Weights of a small transformer language model.
Size: width 448, MLP 1216 GeGLU, vocabulary 2824.
Training: a variant of Muon for these matrices, 3753 steps.
Each number is 128 + 24 x the weight over its row's rms, rounded and kept within 0 to 255. Layers, rows and columns count from 0. The size above them is the row's rms in percent of the matrix's.

# layer 7 attention value, 448x448, rms 0.0527, rows 58-119, columns 0-111
size [107 111 122 104 108 100 103 111 111 102 107 100 104 106  99 106 103 105 105 102 108 107 111 104 106 110 100 100 101 102 102 101 106 104 102 105  98  98 110 102 102 106 104 105 100 103 104 106  99 101 103 100 108 103 101 109 109 106 102  99 105 106]
[[120 135 109 148 114 124 141 105 119 134 162 137 143 146 129 111 124 114  95 100 142 110 115 110 123 144 117 129 147 111 148 147  94 110 110 126 110 103 103 112 132 120 129 155 156 115 151 135 138 102 115 161 137 142 133 123 135 120 120 125 144 160  93 131 145 116 167 165 128 100 137 109 116 128 116 124 149  96 152 130  90  80 135 161 139 121 135  74 114 155 121 143 124 134  59 166 138 122 133 133 160 179 146 149 144 118  88 134 110 106  96 139]
 [182 139  84 133 174 112 141 105  93  96 168 119 118 117 184 151 114 153 141 125 143 119 150 148 131 150 156 139 156 122  75 111 157 136 115 125 122  75 147 152 113  92 109 112 168 147 175 144 132 161 122 100  90 126 142 105 113 129 132 121  88 111 140 146 151 129 119 160 123 122 118 127 136 132 128 172 145 135 110 143 146 119 189  91 152 112 138 104 109 119 115 157 125 128 170 126 157 136 142 104 139 105 144 158 145 137 171 138 154 143  69 156]
 [111 175 138  81 115  98 103 125 121 179 139 104 122 138 182 115  95  98 118 145  65 119 121 131 152 128 116  91 179  94 140  98 141 130 122 137 141 134 118 117 110 136 152 114 130 113 155  72 135 134 141 134 132 144 116 126 153 128 129 151 156  98  95 105 130 173 152 115 160 149 109 150 159 156 123 141 133 117 162 133 137 125 107 118 120  89  95 104 124 125  72 145 112 160 176 123  79  25 147 153 147 108 158 104 168 110 169 179 159  85 118 109]
 [132 138 131 133 116 126 102 122 132 148  97 154 133 141  95 143 142 133 121 125 123 109 132 128 159 142 138 159 128 148 138 117 106 150 125 139 152 134 150 108 117  79 117 154 118 116  80 125  99 118 126 115 140 112 112 121 140 123 163 131  74 137 123  99 156 111 121 159 135 139 142 173 104 142 132 140 137 165 159 112 119 122 151  88 160 110 133 128 112 129 117 155 146 138 126 138 128 139 146 122 134 106  95 134 126 149 162 109 128 143  93 146]
 [137 127 123  99 137 139 136  97 153 136 153 137 115 121 143 133 124 125 129 159 152 117 109 142  54 153 109 152 133 130 119 152 135 111 169 146 175 100 152 101 134 132 115 102 142 108 132 107  92  97 137 128 164 146 137 182 154 127 115 103 161 121 132 134 128 113 146 146 120 114 149 104 111 101 143 106 130 176 118 138 115 105 166 139 112 125 116 151 118  68 146 111 134 100 146 100 140 117 142 138 182 138 153  75  96 113  98 134  84 139 145 173]
 [152  83 164 117 122 100 158 171 125  95 145 105 124 145 131 122  81 131 121 168 126 103 133 102  87 156 133 188 111 118 125 138 132 169 102 114 135 118 125 112 150 124  93 136 183 111  80 135 153 145 135 140 101 155 119 108 117 134 123  83 115 119 134  74 130 107  44 139 169 132 141 104 145  95 114 108 134 151 151 102 130 133 169 114  98 109  97 132 149 130 118 102 163 150 121 133 131 100 169 159 153  61 105 142 119 133 143 132 136 122 139 136]
 [117 117 106 155 120 121 111 163 116 115 165 181 124 161 125 112 103 147 132 108 135 147 120  75 165 131 121 134 127 132 110 130 125 144 105 115 117  83 136 142 152 120 141 183 129  99 157 127 103 166 162 144 119 156 140 103 157 123 131 115 124  98 168  94 199  94 129 137 162 143 110 139 179 118 121 102 142  81 128 152 109 114 143 119 101 146 123 129  98 128 156 149 118 143 189 107 153 145 136 121 160  80 119 116 103 111 135 135 146 122 149 123]
 [110 176 135 168 101 124 129 108 141 103 144 148 135 125 118 121 115 142 126 128 135 120 118  96 122 102 109  84 149 135 134 136 125 109 135 130 141 133 102 132  83  96 150 137 138 109 147 109 164 154 107 135 124  82 107 152 154 149 132 173 100 111 175 126  75 150 147 146 139 122 142  76 120 122 103 131 120 144 145 107 105 139 119 107 126 132  98 151 109 141 135 157 118 103 186 155 158 120 123 142 113 109 109 140 148 120 122 144 156 125  86  75]
 [132 118  81  79 145 103 132  83 106 121 111 134 136 132 106 127 134 134 105 115 129 121 160  99 112 129  87 110 138 139 128  85 126 115 151 155 147 115 136 131 119 118 133 123 158 120 128 165 123 142 131 138 111 166 110 120 205  87 132 175 124 133 115 147  73 161 120 110 130 147 145 151 127 120 104 130 119 131 142 130 142 165 141 119 139  85 150 115 137 111 138 142 146 105 147 144 122  99 173  82 128 143 155 155  86 119 159  98 130 101 134 193]
 [132 102 185 147 131 132 113 131 136  83 132 143 115 121 105 132 145 106 159 178 140 149 122 152 140 138 113 147 157 150 172 142  96  97 112 140  89 118 122  92 112  99 121  94 146 122 120 125 148 137 121  91 143  98 154 121 144 115 139 117  95 150 144 125 139 113 131 129 123 203 127 146 111 114 155 139 136 125 154 142 111 137 157  97 121 110 154 154 136 136 114 171 142 121  84 123 155 156 112 183 112 125 127 136 170 134 121 134 129  78 156 175]
 [139 122 124 137 145 122 153 155 120 117 101  78 155 141 150 125  74 135 120 114 100 162  82 150 116 146 160  90  99 116 166  93 108 140 136 157  98 164 115 132  80 174 151 147 149 102 101 114 102 154 126 144 101 133 134 135  95  97 111 129 126 174 138  41 107  73 102 148 113 170 163 154 107 115 125 113 148 129 106 173 124 100 119 119 139 177 119 134 140 161  92 148 119 144 117 142  64 104  93 117 156 152 151 150 107 156 200 143 136  96 137 137]
 [109 136 129 126 134  91 134 105 117 150 155 102  78 106  96  99 120 128 116 109 147 113 107 153  74 119 111 110 130 127 124 102  96 179 126  83 176 103  90 119 141 132 145 141 173 106 141  79  94 128 115 123 139 132 123 122 129 199 117 145 159 140 134 111  92  91  84 117 143  67 136 153 125  88 109 115  95 134  90 130 134 116 140 117 118 111 108  76 117 130 157 120 125 148 130  79 149 126 179 130 143 123 118 157 118 100 166 120  77 145 124 112]
 [157 126 145 147 133 116 136 139  91 122 101 144 118 176 176 123  90  97 157 125 138 102 122 138 146 131 111 110 160 190 119 153 108 119 149 146 110 122 129 123  95 127 117 138 111 143 114 114 136 170 129 118 143 160 114 147 137  97 110  65 139 120 165 116 130 121 136  96 110 155 146 115 113 137 121 134  95 131 148 129 117 155 111 140 138 146 132 145 127 172 118 109 121 124 145 123 137  95 109 126 146 131 129 113 106 144 151  88 113  98 186 127]
 [101  98 148 122 109  94 117 109 129  92 142 123 130 127 143 201 116 163 141 118 124 129 147 139 142 111 133 115 101 105 135 105  93 121 127 125 117 159 141 103 172 120 131 128 135 121 133 118 116  76 116 118 131 134 132 136 124 125 101 158  96 120 103 168 157 149 139 156 114 152 109  81 144 101 100 118 137 136  88 165 172 100  99 149 108 172 121 109 125 138 128 114 117 146 113 126 153 124 132 101 113 148  86 144 151 122 162 120 153 122 154 102]
 [137 111 157  88 122 124 136 142  94 127 137 120 110 133 123 122 110 163 132 131 114 146 141 135 127 157 117 137 116 116 105 125 153 125 112 111  98 105 130 114 103 105 119 118 132 103 134 136 114 109 100 142 157 157 103 126 139 115 126 151 136 141  93 110 138 128 130 106 137 169 144 149 160 130 136  99  89 147 133 166 170 136  97 121 147 147 159 108 131 106 130 139 127  98  99 103 152 126 127 125 125 108 182 120 129 129 166 149 150 127 121 122]
 [121 159 158 127 158 121 142 151 170 151 106 157 167 155 167  92 112 157 149 116 151 122 125  98 123 159 112 120 167 158  93 133 129 136 110 110  82 112 130 125 154 113 124 206 125  84 146 135 105 132 123 145 118 126 116  80  74 121 139 150 134 106 142 111 144 113 195 174 137 101 135 171 126 133 129 132  92  85  95 106 133 132 161 118 144  84 127 142 108 110 131 161 130 147 144 130  67 134 124 164 138 135 155 111 164 158 117 121 135 165 105 184]
 [120 116 119 121 140 129 140 136 115 126 137 125 153  89 140 117 143 126 112 155  96 144 134 161 110 121 109 153 136 132 158 127 127 140 116 179 128 121 165  95 147 150 129 128 134  86 171 103 138 124  86 168  89  77 111 131 145  91 117 132 100 134 127 101 116 107 118 104 114  98 117 132 150 167 131 152 111 131 148 141 147 153 153 127 145 171 134 106 112 123 111 156 121 119 119 121 136 118  49 120 128 127 114  73 103 162 122 121 180 161 116 122]
 [112 134 149 155 108 121 124 131 121 103 102 134 107 122 114 136 115  93 115 168 153 134 154 121  92 117  71 128 146 104  92  95 109 150 137 139  93 121 150 121 141 165 150 166 144 108 160 117 132 130 120 143 143 150 158 145 128  96 108 138 116 140 190 153 141 134 149  95 101 162 137 159 128 131 105 112 140 132  97 136 138 155 127 120 146 117 143 116 128 147 151 163  90 123 154 126 142 109 145 124 146 118 129 121 132 139 120 169 124  98 124 146]
 [163 103 139 116 142 136 121 110 147 187 113 113  94 104 167 161 149 167  95 105 124 114  98 148 129 109 144  91 115 147 149 109 147 131 185 112 102 111 107 158 132 115 127 156 124 133  98  87 131  88 109 139 114 183 127 101 136 114 136 109 134 141  88 125 141 131 109 135 119 102 114 121 143 124 145 170 163  94 133 152 104 111  95  97 110 136 136 130 126 105 137 119 140 130 112 135 130 136  87 126 122 125  98 119 155 124 118 125 134 117 169 164]
 [130 116 117 115 138 131 126 118 150 134 131 127 134 128 128 180 135 131 118 139 145 116 107 101 150 134 107 140 152 113 137 103 112 130 132 102 152 114 114 103 110 152 150 116 137 147 131 131 110 140 134 146 156 114 118 136 132 102 177 158 126 122  86 125 135 111 122 161 140 117 160 170 140 159 141 166  96 140 108 113 134 119 136 123 118 135 135 166 105 113 104 112 149 139  77 123 172 128 175 151 126  83 143 143 100 115 123 143  96  68 119 109]
 [138 110 181 129 127 140 147 119 177  85  75 158 137 102  76 137 121 116 103 170 177 153 129 150 131 156 135 110 126 163 188 164 156 176 142 138 113 115 125 123 179 153 120 105  87 122 101 166 122  72 149 167 110 122 100  97  94  89 117 158 158 142 120  86 120 127 134 162 118 131 112  77 102  93 109 113  88 155 156 144 131  88 109 145 135 136 177 147 125 115 130 138 130 102 165 145  87 126 147 151 111 125  97 152 110 140 142 138 159 138 113 104]
 [117 127 143 131 108 144 131 144 102 127 133 152 109  98  74 125 144 137 162 149 139 159 112 119 130 136 140 115 103 163  95 146 111 128 148 139 127 166 142 110 115 118  98 102  84 111 153 147 111 135 115 131 112 127 118 152 117 129 125 130 153 167  91 110 131  94 154 130 133 165 102 165  96 131 135 164 130 112 101 142 142 114 108 131 134  68 125  95 105  93 113 108 130 164  83 130 143 138 157 192 154 117 120 142 159  97 110 155 133 171  94 130]
 [144 150 103 127 123 117 118  98 149 105 110 130 112  74 144 140 123 195 145 140 114 129 121 120 111 134  75 140 150 138 146  96 134  90 155  82 103 165 149 115 139  85 138 124 124 123 145 123 130 102 119 173 131 111 125 159 139 161  95 140 109 139 204 157 144 113 150  87 136 154 116 149 133 120 108 174 120  89 152 108 108 136 109 106 125 133 127 109 114 119 153 153 162 105 155 130 175 116 106 115  82 115 117 167 128 164 131 116 123 130 174 108]
 [125 131 125 124  96  93 125 158 144 136 119 123 109 126 138  92 133 104 133 137 168  57 147 128 142 142 145 186  94 136 133 116 144 113 107 146 104 121 154 138 136 111 128 185 153  94 153  97 119  85 123 105 107 124 114 133 102 126 131 158 107 114 144 113 110 119 137 115 151 113  79  84 121 141 140 124 107  95 162 133 108  81 162 151 130 116 178  89 129 104 126 158  93 108 169 125 170 156 181 140 138 151 123 129 126 150 121 125 148 112 123 105]
 [109 181  70 138 153 149 125  55 102 166  97 118 114 115 143 135 136 130 131 146 144 130 106  90 100 135 159  83 119 132 139 140 132 139 104 155 127 125 106 142 118 124 121  91 153 134 116 120 152  57 159 175 150 137 108 100 162 117 132 172 123 139 125 137 140 118 135 139 106 113 130 133 139 137 123 112 155 156 131 144 142 117 105 182 106 124  79 147 127 157 146 105 113 140 148 122 132 163  76 151 123 122 140 143 112 160 130 121 113 144 119  92]
 [137  97 127 127 184 154 146 175 158 129 119 113 136 129 127 120 136 160 126 113 115 145 207 133  91 147 110 103 130 143 149 155 129 108 128 131 146  91 112 133 125 113 135 116  99 123 132 127 192 155 128 148  89 129 120 117 107 159  79 113  99 109 136 124 113 150  84 137 129 193 137 120 120 144 110 118 159 124 116 154 179 133 119 117 124 136  93 127 137 120 155 112 171 116 114 132 205 120 106  62 148 116 127 122 139 125  90 129 124 101 113 136]
 [154 110 145 143 106 113 137 131 152 102 119 107  79 163 153 111 148  87 126 117 177 139 115  86 103 135 143 123 142  95 113 147 127  99 124 118 157 158 119  78  97 115  99 128 139 104 119 125 113  75 120  97 154 156 113  84 108  85 109 129 115 171 174 147 162 107  98 131 124 121 119 118 141 113 135 119 125 167 164 121  87  69 136 167 130 104 109 113 109 131 174 103 146 120 150 104 126 101 157 124 137 107 117 174  90 143 115  96 108 142  91 135]
 [146 199 131 153 125 145 108 143 148 154 166 131 132 139 146 125 106 139  96 119 140 151 135 132 171 119 176 106 122 141 103 128 155  72 127 155  97 175 144 162  79  71 142 137  98 135 152  99 160 157 141 130 135  85 166 161 114 134 121 114 114 147 177 152 134 146 138  86 123 198 133 153 151 113 129 144 108 127  97  95  83  93 153 134 106 135 153 184 122 154 104 161 166 135 133  90 134 112 119 124 119 143 151 144 121 106  88 116 110 128  72 148]
 [116 136 158 115 127 107 121 113 117 111 118 162 122 137 113 120 116  78 100 128 121 134  86 115 123 160 115 126  92 117 143 147 131 166 131  93 176 109 151 104 127 130 167 101 100 134 169  57 155 148 150 131 133 143 136 100 128 107 153 134 123 128 113 129 129 202 153  91 165 100 145 174 125  90 160 141 112  94 118 125 139 149 136 123 146 179 140 122 126 113  98 138 145 150 147 140 105 144 120 124 154 113  81 100 121 145 132 115 114 174 127 133]
 [123  73 114 133 140 150 122 124 164 141 161 108 134 138 143 126 126 129 112 140 150 100  72 120 129 145 116 121 130 135  93 131 138 135 154 153 152  93 135 109 157 104 140 143  92 139 118 136 150 173 116 109 111 179 124 155 126 129 169 128 118 133 149 120  94 133  84  97 109 129 142 162 116 109 161 129  89 101 132 142 142  59 119 120 136 137 122 150 122 126  74 165 145 148 158 146 130 102 103 126 142 133 109 163 150 145 110 103 162  82 123  62]
 [ 94  90 100 132 135 122 142 141 117 108 113 111 158 103 139 112 155 132 166 149 118 119 178 104  65 131 123 124 105 112 142  77 116 114 142 155 123 110 112 143 142  96 149  89 107 128 109 132 114 188 159 140  98 133 164 143  93 137 104 106 128 170  97 113 176 133 111 108 121 112  97 123 112 111 107  77 128 143 117 171 123 130 153 116 169  97 122 119 161 122 155 122 108 135 108 107 122 126 139 166 133 138  86 165 115 107 129 123 119 108 126 132]
 [126 148 178 173 138 148 116 113 121 119  94 140 110 115 130 141 169 166 110 122  72 149 136 172 132 159 124 147 126 138 123  77  84  95 140 121  84 107 139  89 110 153 132 103 133 147 150 150 119 121 131 167 109 150 144 114 137  81 112 117 198 150 124 149 120  99 148 156 138 127 138 146 107 134 116 113 130 107 136 191  88 122 100 180 136 120 110 114  88 175  92 113  91 146 127 140 127 116 129 133 150 147 154 161 115 151 121 128 120 105 104 143]
 [127 154  86 157 119 112 136 134 131 112 111 142 112 156 115 128  81  97 123 145  97  76 133  45 126 120 131 114 129 120 107 184 128 151  91 147 141 110 108 124 121  74 110 143 108 151  73 116 125 125 136 137 116 128 113  95 121 126 116 113 144 141 151 156  93 134 111 140 129 103 118 199 124 134 108 139 145 109 113 146  66 122 127 129 129 106 100 128 147 146 131  83 136 149 138 158 154 157 106 164 136 143 109 113 141 114 116 136 110 187 143 118]
 [127 122 100 141  98 109 109 157 139 163 121 128 118 140 137 112 141 151 128 128 120 128 109 161 138 145  87 166 127 112 112 160 111 127 162 108 123 109 154 125 133 163 139 144 104 108 109 100 101 128 132 152 151 127 132 148 198 168 125  98 152 122 130 140 120 104 124 135 119  58 129  89 120 153 148  93 163 132 127 140 169 179  98 141 156 107 134 103 136 164 136 138 134 117 140 121 132 102 160 143 119 130 108 131  90 170 152 147 105  84 101 139]
 [168 146 126 155 117 123 163 122 147  86 142 154 117 120 167 134 114 106 167 129 139 115 128 114 143 152  81 136 142 118  98  92 111 127 150 113  93 119 109 117 107 105 159 153 158 128 126 136 122 183 176 151 133 129 141 143 175  89 118 138 132 152  87 121 183  96 107 107 114 128  95 144 161 139 104 166 177 117 141 136  82 158 132 106 117 105 136 112 125 129 121 140 117 121 118 180 145 145 156 131 108 128 125 161 137 125 109 126 119 129 106 157]
 [115  81 132 155 146 134 120 121 107 142  88 123 123 138 151  99 143 156 156 104 155 108 178 141 118 125 121 153 116 157 144 155 122 105 138  99  78  90 153 133 134 117 114 151 118 165 144 151 111 131 130 158 131 145 149 123 126 153 137 135 114 108  85 167  83 154  81 139  77 163 128 133 136 158 150 126 161 157 134 153 120 128 112  77 111 138 113 139 148 136 126 162 120 117  87 121 164  99 227 114 136 133 130 127  95 180 145 135 107 105 174 162]
 [131 133 131 119 167 113 125 141 103 110 119 118 148 133 177 121 133 151 179 130 117 138 119 123 101  99 133 118 161 128 151 146 106 111 111 128 146 144 149 114 131 143 176 145 129 155 125 142 108 112 173 151 107 142 134  69 118  87 132 138 167 124 134 140 181 102  90 131 149 114 123 148 139 141 137 139 143 112 131 125 134 126 114 126 129  96 135 128 140 131 138  80 123 155 143 146 126  95 150 181 118 128 123 131  81 137 145 141  59 110 139  92]
 [122 116 150 127 124 138 155 138 151  93 165 110 127  95 151 151 112 114 123 146 118  92  62 100 127 160 139 118 110 123 125 102 153 139 148 148 143 127 119 106 152 135 125 119 140 110 122 160 129 183  87 120 115 149 141 148 157 126 130 128 108 100 144 159 151 104 126 135 128 156  81 133 116  84 114 128 139 134 144 202 153 176 147  67  81 115 111  96 124 129 109 150 141 137 110 105 140 164  75 135 110 151 132 137 149 119 115 120  71 141 133 116]
 [133 125 118 123 156 117  98 122 145 126 127 165 135 118 131 143 112 214 125 105 130 155 118 132  95 160 169  95 163 150 108 105 114  94 129 165 147 137 115 113 128 130 134 127  98 155 155 126 136 113 115 143 119  81  73 143 107 141 127  94 138 140  88 154 136 126 114 153 157 192 105 140 105 106 115 135 145 161 160 127  97 123 143 130 127 151 110 148 135 127 123 124 175 156 108 165 145 173  58 136 112 118  72 155 149 100 116 111 120 129 126 136]
 [112 125 140  78 105 140 139 140  76 129 108 117  99 114 162 103 132 139 100 109 100 147  77 107 153 137  94 130 138 110 140 109 135 132 134 102 102 151 169 132 168  95 125 136 169 102 105 124 136 106 113 117 114 144 114 131 135 116 113 116 135 130  97 171  71 148 161 109 113 148 133 137  65  93 116 169 110 100 155  70 152 162 167 152 161 123 105 141  99  98 171 156 159 174 122 126 121 127 122 114 153 148 126 156  96 106 152 132 148 128 124 147]
 [139 118 128 159  91 129  73 108  82 121 133 106  88 127 120 137 151 153 134 139 147 134 109 144 106 137 132 122 100  89 133  96 129 149 136 107 129 120 115 130 159 157 165 158 102 148 131 145  85 157 157 123  94 150 122 130 103  75 132 115 116 103 158 165 115 124 159 102 126  75 122 101 111 108 133 126 183 124 166 202  81  92 108 135 133  88 134 117 113 146 132 131 149 136 121 128 154  95 121 115 102 130 166 145  93 176 118 146 148 145 128 139]
 [118 158 100 114 113 127 153  97 130 141 152 115 146 159 150 134 105 134 114  94 169 117 103 104 171 104 150 109 152 151 122 143 128 108 125 138  88 110 118 115 115 115 116 161 135 120 129 126 105 112  95 117 127 112 139 135 125 121 136 113 110  97  84  66  79 129 127 197 139 138 126 121 128  90 129 103  73 137 185 118 164  87 187 125 142 106 136 106 133 123 162 137 144 127 136 125 132  99 196 111 130 125 111 122 158 171 157  90 115 120 201  92]
 [163 199 137  88 135 131 105 113 146 137 138 161 116 101  97 145 169 114 118  97 112 120 121 138  56 150 192 132 138 133 142 128 129 114 134 106 148 104  93 129 131 106 124  78 124 140 119 149 134 122 130 118 114 124 145 111 139 124 148 134 124 140 114 124 111 143 102 123 133 105 138 115 136  80  95  95 109 136 113 125 120 120 104  98 158 140 129 116 135 126 109 112 148 160 116 103 130 124 153 119 115 149 138 131 143 100 171 109 134 169 186 150]
 [137 128 118 117 121 133  78  91  82 111 157 148  71 158 145 176 136 151  96 105 120 111 115 139 129  88 126 168 152 131 121 128 109  97 109 126 130 130 106 137 104 187 156 156 113 129 148  83 150 136 155  87 111  95 126 131 164 111 122 136  97 140 167 110 125 106 151 157 149  95 112 141 141  83  69 115 181 162  97 122 123 120 144  88 135 151 144 150 133 121 135 110 119 148  98 128 119 123  85 165 142  96 123 119  78 130 131 104 102 134 136 125]
 [101 122 178 127 113  91 130 132 112 126 138 120  97 111 110 112 124  87 156 114 138 139 126 119 121 181  88 122 109 118 105 102 123 103 124 111 122 117 120 124 133  86 135 137 137 141  92 163 155 114  96 109 119 101 165 134 130 130 111 174 124 134 148 123 127  87 126 162 156  91 136 154  67 102 140 102 133 152 134 145 167 155  76 125 124 139 112 112 148 140 120 155 144 156 141 125 122  93 124  95 129 100 112 150 177 116 127 134 131 125 111 141]
 [135 109 126 122 124 164 156 145 159 140 113 100 130 151 154 122 121 189 144  88 132 110 124 142 119 135 129 168 138 175 144 116 140  90 126 124 155 155 135 135 125 147 120 153  97 125 127 137 146 134 134 101 109 138  90 138 165 144 141 137 158 150 139 154 113 158 122 156 124  91 159  95 109 132 170 140 163 154 134 141 115 115 181 129 134 121 127 119 113 161 151 144  97 114 113 144 112 104 116 111 105 140 160 134 117 163 135 150 147 156 174 144]
 [124 123  96  74 121 107 123 128  99 141  79  96 119 136 102 108 131 109 132 117  70 127 129  81 160 103 165 208 112  97  93 111 151 160 132 118 131 110 119 136  96 133 136 154 150 112 104 138 149 208 135 150 143 128 111 118 107 156 125 130 115 170 143 160 129  72 127 107 113 127 138 168 142 127 131 156 143 134 157 140 114 154 145 108 139 145 113 148 152  96 107 120  95 145 130 169 147 115 131 150 122  98 113 106 110 136 122 126 104 106 118 123]
 [161 153 139  92 155 149 117 176 155 141 120 131 116  97 129 116 139 109 144 121  91 120 156 111 146 130 120 156 112 144 110 126  94  94 159 122 129 109 132 129 127 107 126 162 135 144 141 119 112 101 138 120 166 116 120 120 121 133 134 106 137 118 163 107 124 149  77 122 124  97 131 138 140 150 132  98 112 118 126 107 155 137  98 115 141 161 155 128 151 157 157 148 138 150 105 114  84  94 170 142  98  90 145  99  97 153 134 121  98  80  93 116]
 [100 138 109 163 134 135 141 169 211 129 135 102 162 117 100 153 157 136 122 116 145 141  83 127 122 116 133 156 146 145 145 149 156 122  78 128 136 153 107 136 101 145 102 125 142 123 151 154 155  87  85 116 127 107 103 123  98 129 134 124 139  98 146 129 131 140 100 126 121 156  96 151 123 113 143 149 133 135 108 133 103 152 125 130 104 116 156 117 111 117 106 110  89 110  71 144 145 163 110 108 144 148 124 163 168 149 147 142 147 158 109 111]
 [ 77  95 129 123  99 132 133 148 117 119 132 173 114 138 105 152 102  95 110 160 157 121 118 132 155 111 198 100 122 164 101 142 157 115 140 153 112  92 151 134 127 129 125 132 121 122 120  98  84 150 133 180 154 151 182  89 145 123 100 112 152 178 114 140 134 130  99 128 127 155 118 148 113 119 158  85 121 132 117 149 181 159  96 128 181 113 110 150 140 106 161 127 119 106 132 154 157 133 118 120 143 147 140 114 107 128 163 113 100 109 154 161]
 [121 147 131 121 134 103 126 123  79 144 118 166 136 142 114 128 135 137 109  97 117 121 119 117 121 125 124 129 102  72 130 126  83 141 146 125 137 107 111 123 110 137  99 134 140 144 132 128 110 105 117 118  88 138 167 102 166 121 135 151 124 134 159 104 160 131 129 145 123  94 106 134 104 150 125 162 135 118 121 180 118 159  95 112 116  79 147 151 136 119 148 136 136 156 142 104 125 191 142 133 105 116 107 130 129 162 158 117 106 167 167  74]
 [140 119 131 121 177 123 113 106 174 132 117 140 144 139 133  79 136 137 107  99  98 114 130 114 121 144 138 145 133 124  95 100 116 133 149 152  81 159 109 124 151  39 118 146 118 141 146 118 152 131 118 105 103  95 127 170 185 130 151 104 129 163 150 134 104 143 133 176 150 160 137 118 150 115 118 129 141 128 127 141 170 100 130 123 133 136 116 117 136 120 127 132 143 148 137 100 120 157 122 142 140 121 122 114 121 149 109  92 151 148  82 103]
 [130 130 130 155 133 138 105 116 120 154 156 157 140 133 123 119 116 135 129 139 155 132 158 135 172 122  89 138 139 167 133 127 126 142 127 114 109  97 148 133  99 143 101 179 140 107  94  99 109 166 150 116 126 137 128 114 158 121 127 147 122 123  93 121 140 171 161 140 116  98 132 143 132 122 103 110 115 139 104  78 105 123  91 133 112  89 134 169 127 125 111 192 104 125 155 156 141 104  94 132 130 142 131  93 138 134 111 130 162  94 124 128]
 [102 120 120  99 137 135 164 107 156 128 179 128 132 142 121 116 123 128 163 173 141 125 103  93 102 133 155 124 133 126 124 137 166 113  79 102 173 109 121 141 116 108  98 146  93 118  82 150 128 181  94 104 147 161 110 101  83 148 135 120 156 145 125 166 105  96 100 119 147 167 106 102 125  75 141 156 119 146 116 128 117 143 114 134 145 163  98 134 143 140 112 124 113 171 133  89  80 110 118 142 115 143 130 124  84 126 146 139 128 143 141  93]
 [147 146 143 109  89 129 100 122  94 130 128 105 107 131 147 118 116 139 120 119 137 123 131  71 133 113 116 174 125 131 157 134 172 123 130 165 161  78 141 131 132 132  99  99 134 121 133 159 147 114 141 124 137 167 145 148 135 165 130 121 134 118 102 149 152 149 111 104 145 134 147 124 134 155 120 132  97  98 113 131 142 135 130 157 140 130 126  91 116 131 128 160  96  97  81 152  95 155  97  92 135 120 104 132 159 148 130 131 156 108 154 158]
 [127 126 128 121 150  95 117 123 141 112 132 117 116 157 119 151 135 141 128 143 107 142 147  55 121 148 128  78 133 146 139 125 141 185 127 113 109 105 130 159  93 156 129 129 118 130 133 129 153 203 128 104 126 151 142 151  93 149 118 181 100 130 111  98 199 129 126 143 128 159 104 112 164 106 124  98 168 130 152  94 120 129  82 136 128 136 136 139 145 112 140 109 120 121 106 107 140 161  86 130 126 131 130 109 167 134 152 153 155 158 119  99]
 [154 131 115 115  99 125 140 104 147 138 117 142 117 132 157 160  99  87 121 110 123 100 138 106  66  93  95 152 145 134 113 154 136  84 154 134 163 112 113 121 135 152 159 152  73 145 118 159  88  57 146 120 117 111 105 168 122 150 153 167 154 126 127 152 128 138 191 167 158 104 144 140 129 135 114 112 112 146  99 148 129 159 149 130 147 135 122 139 117 130 126 170 130 154 145 126 133 143  68 118  94 127 133 135 106 157 131 140 137 179 154 140]
 [118 150 165 111 138 112 144 120  79 156 103 123 108 151 164 124 140  89 121 137 137 127 142 143 143 138  89 164 144 129 147 111 123 102 149 145 152 152 120 141 126  75 140 170 152  96 123 150 114 152 119 138 154 169 120 150 133 149  99 143 110 158 134 122 155 122 163  99 130  73 107  71 155 128 104 173 142 135 111 176 118 144 138 136 141 118 125 118  98 166 131 148 133 102 177 149 103 115 177 114 138 128 100 173 142 158 152 114 115 118 111 165]
 [101 110  89 119 152 120  93 160 177 126 141 143  97 124 161 104 155 137 134 175 114 127 110 101 154  77 132 123 120 136 118 143 179 137 152 145 113 106 157 154 140  87 138 153 145 114 150 109 147 159 123 113 174 104 118 124 117 144 111 154  97 102 150 116 105 126 175 109 128 128  90 145 161 142 134 157 135 122  91 126 138 123 122 165 128 146 165 149  86 108 128 143 123 135  94 105 132  78 126 143 105 128 134 113 164 130 178 142 139 126  83 150]
 [138 101 163 171 104 179 122 103 141 137 129 125 127 117 133 104  97 109 167  92 160 145 141 130 125 147 151 113  86 127 100 139 135  92 130 147 115 136 127 123 114 147 116 191  97 159 148 105 139 149 129 136 151 117 144 130 101 139 145 130 133 150 144  81 137 109 147 104 156 142 181 121 156 132 165  93 158 109 109 117 165 136 128 134 147 133 131 139 107 124 143 150 166 134 121  84 147 118 124 162 114 114 191 153 133 157 151 123 138 142 109 105]
 [129 125 110 111 172 124  97 109 129 140  96 140 127 163  96 161 133 113 165  94 137 124 127 134 106 111 100 115 123 133 113 138 102 158 141 106 105  82 114 136 157 124 128 184 128 132 149 111 113 135 128 102 134 134 130 126 156 133 131 117 126 133 165 163 135 128 144 108  96 102  96 117 119 157 134 173 127 138 142 111 121 172 155 149 116 134 157 142 125 154 110  92 163 142 133  90 190 134 161 177 114 151 146 118 102 111 132 126  76 197 103 111]
 [140 113  87 138  95 165 103 111 102 133 147  79 151 128 145 120  99 101 130 155 138 124 100 139  90  99  82 136 138 150 111 133 109 142 146 135 138  82 104 143 126 185 127 159 136 178 106  99 111 125 116 103 143  98  95 129 145 131 134  86 168 113 115 115 112  86 148 101 124 102  94 118 123 119 116 113 101 126  74 107 136 129 165  77 109 129 103 144 168 131 131 136 146 143 184 144 166  91 136 112 123 147 149 126  88  79 106 131 149  90 113  83]]